From a checkpoint of a small transformer trained on Wikipedia.
Size: 15 layers, MLP 1536 tanh GELU, vocabulary 29228, 38.1M parameters.
Architecture: LayerNorm before each block, learned positions, tied embeddings, attention and MLP in parallel.
Training: a variant of Adam for these matrices, 325M tokens, 2730 steps.
Each number is 500 + 40 x the weight over its row's rms, rounded and kept within 0 to 999. Layers, rows and columns count from 0. Numbers have three digits each. The size before them is the row's rms in percent of the matrix's.

# layer 10 attention output (transposed), 384x384, rms 0.0393, rows 339-360, columns 256-319
123:515533510511498456500463507471535483523467482466496542473496578532461375471547504503507514459450584431470471500504466509510489518508532491480532472530507451474465474577506506402516494432508507
151:508462530514480388560498543492530498450482478404458484487553573567464530506501475482551472491486552516547561412505488440461465490470433473501519484428513535474522433550526496483502513503558500
119:507524504463427558535574516458485468515511552500495574451459487518493439498509547473540510500482457437527463496458481486477513508514499539523554384495426470518505431520470480455474538506493411
133:521571519475492417523497535413494506536480471518481470542381527448565466502524491508518504454507514534488500493471483567465520525450513474487514490466497564465496512470479529502466479458496483
124:528598493521494389495478526427465480496499479466476452521535470532452540473531460448514459542506511479459556355539447533476502503478484514542493534604521484442406601432502556508451492473580475
120:464529549470460463524517555488501461439465535536500519486511534436485480457482493461489477501556436508535543470464554495544543494506483463522517463486475505486493492481527490483482509520503533
125:493564525533583507566522506460550484444539545521525533603480526491476566543585523498466407437516559445520531549489440432510525457498488442506541446501550551541549538474514516479568509474521416
104:413523505494518483531502490537501472452464474481485499484536442546450504477475490406492437548440585551464492548485467551527535498448463481494553547449514512491472530449467542563624510524500493
103:607464478486500473477542529477480492529506466514492457574446592443501523533507520533495499499552388521522501530550504475493539508501478536591479477501430556549562516536425515534494390549462468
114:502492490499503422511526530520489491498454472489447492462477510534500480492441491539492494505451482478516415505609514543503496440360547499483496478450556489456415512545488447533493592432535531
120:521421436515494478509526543429512504542564527507494547593511530504524541523511492521498480515495472531480533481525438448505535528480537497498531381501433520505487494488531541454502434501454440
123:491460448475504524533502502455531533469499538449498537535505478527500501577524521498479454558522550545476540526507455485488573513485474482510533417422511568492520476418543546529450430477481517
103:417498454523516486498495539440560545453420425477510561478500469504434581564487488460485431469575546463468521448476463521500560482451524478497541506500508465532511467498476478543498523495518497
130:474486503497456487439558543524513488510514577523605470511507498509486449525433495534481484606567450535545419571558514506494505559441447559506595530523484432523464438498497460524444490502522528
135:449490552556525517459570526525518478506498475533549519568486495535532426466523484519480499485475497531466537443527460437503546472544446503570489510472549500551529522548478471527473473560491488
123:590626555502523502527435508517532482473535532499430537471529486535551460525498548423492492479487511444482544540441414442515518563537468503526563431452436531533523461547540480467524451562527414
129:491461494500478515543478526457537537502462540516481564565492494524502537524451505538538534478479525549496447547490487481444503455539495463501525496492454533475501458515454563539521484542448500
122:443470493521459520558530456474478492518439495566498426504527542423473529506522479549542515476521470549557486565528438478477516492528480484519482510518488595475573482532510530552497450502530457
110:442444478506431552473477500511455536479480503447477510498485468513456554524456465515515504544496522570490564523476460487508521489495449497578571533499441526499541467487443537547508503588473425
132:583492524426521418509510504502482478484484511502484567425512509500454533460487474445510488481501512474448531476455488574567523531463480472483512491489525493511477549448496461511418457508515567
122:504446468603426501515506507514533491532571505520523533490470527416519520476535457543518525455503503541456460492558471521511495547523499458502532473565489401502502510522485519521430482474461457
121:436597520521528502493494552504512479501506482481534505497606458520431468581563484490499478474461486454535570500392481479477579473512498429476508494540456459507524525511554512514470552512514581
# layer 10 attention value, 384x384, rms 0.019, rows 340-360, columns 256-319
125:500494544548519576511468499511531501505486490485497572477548491509487531516503541517511554475512505478485500456499456481475473495492482569454536525478523481415440495522490454621477517467496509
121:520471647522512516487519520528493493485565480518528501506522483565474509490529508441480467498520550488501516520436517451507477455502498481487480490521520493458474490489476499528485492501494514
130:481475458450550551467545604404536487488543542534535539466510487535509435540513480448572520511487589520500550464605546518520470509472519512423552505516446528499589552512489502519566512509498493
119:517545420499524526550516524554547508466484541475476424512504505556501547633454474495491543507529502556469504479500446564488495476415449453535529486537397576494583487501498541437410497494492457
116:503564516561519483545496491568516456495443471512612480530514504507484482515510489448509483554538428469518513530511543517511458509415430466487554440440500492493539464490493538467495447553524545
115:473554535448498475548452527530517487489509504478485476532433502483558512449425508447437418458462479501475496418464496476507466461457488466510523442499456557488474481490536477539494515493502513
105:479529606641469564492419520546524474507459483466454547495397472511463585467557530531411482536506456437509423386498469518555550478522499524520522473495405515534536519503529484506489461460496481
109:516483477491538421531476576546472545475515495512565546497543494628496470507521520455497482474478520537490520522504489498502497518536521500475492494524522460474571498470526583573510494518492485
110:479516484506509494415506517496585566518478591515596498460515510528471511512517472493458483514509503541608430588505474519506466508514500471477476517602549589555529457568490445569495470512545508
115:545469553516514496510472524508503503490466538486387570466465496590455435552485487470464458460482488514520545483476510502507517461487490513525462537497535555522493531382472487509531496459502441
123:526464582490536556510430528389513548550480490501433537408444470480514435489566478536502510501528637515510468497510464518503470476504420522540511528455502463474448494522509410495499488509490447
118:500507572518484525546540516568527525534547591525474499502422481549483493489543480550455537481498424425492507506497473529471509509430397476428464470497497513499499363462560551548487491490528539
118:502492610515505460553506511520520540517519480510513455446541468551510481503501520495504492542506476517521442554539499502531479490480465472515464479499500423470482483550505520475464470520498495
119:492508571444490469391510468500476518428436499499411493506468455550504528545504523517521450550513537509465518476544566465517478520478481516554516498470459513475542496457546487520505477482473470
113:513570586462495441536502497528521491488512567470495569517524490590436604400523539319435502548461487493507577404421541405511522491488483540498473490514488517502485495506512507503481507486516487
121:497514533534508555414465556549479521479466553496457506522522492593512427493457493472525426493464518429509501460531492474538574455528532481505480541546516478522568465498497456559552525501479458
119:541489566405527546488465470544490481487559442518481533476481520523520554490526515500592539485491522508529431442569491503506566470520468508407508533445501495516503482484503456559543468503462512
122:541493507600484507492494490509484512484439507539378504576457509554498463542472568524586517499452484443472519501512519464497496480578477479463506499524501478453474431509564537466488482415456494
126:509482491635493511490455459491467498521573475492488524483447518526463507448496484500457509531513408464570614516526557489518424478461489466541453510493472524515554511475464493562487497473479520
118:525397495517465430541518490492510464451492522503480492416496518521454488510418464525528574471447536490543531514520490537484510513497506473392474523465469522497483487462525507497493501508483471
115:488528530516527594429514481521455474443492531463487465460500494507498509516478493522453493481502459501514499484444469516486459474440452537505521422512481550508488439515453579514463470452506558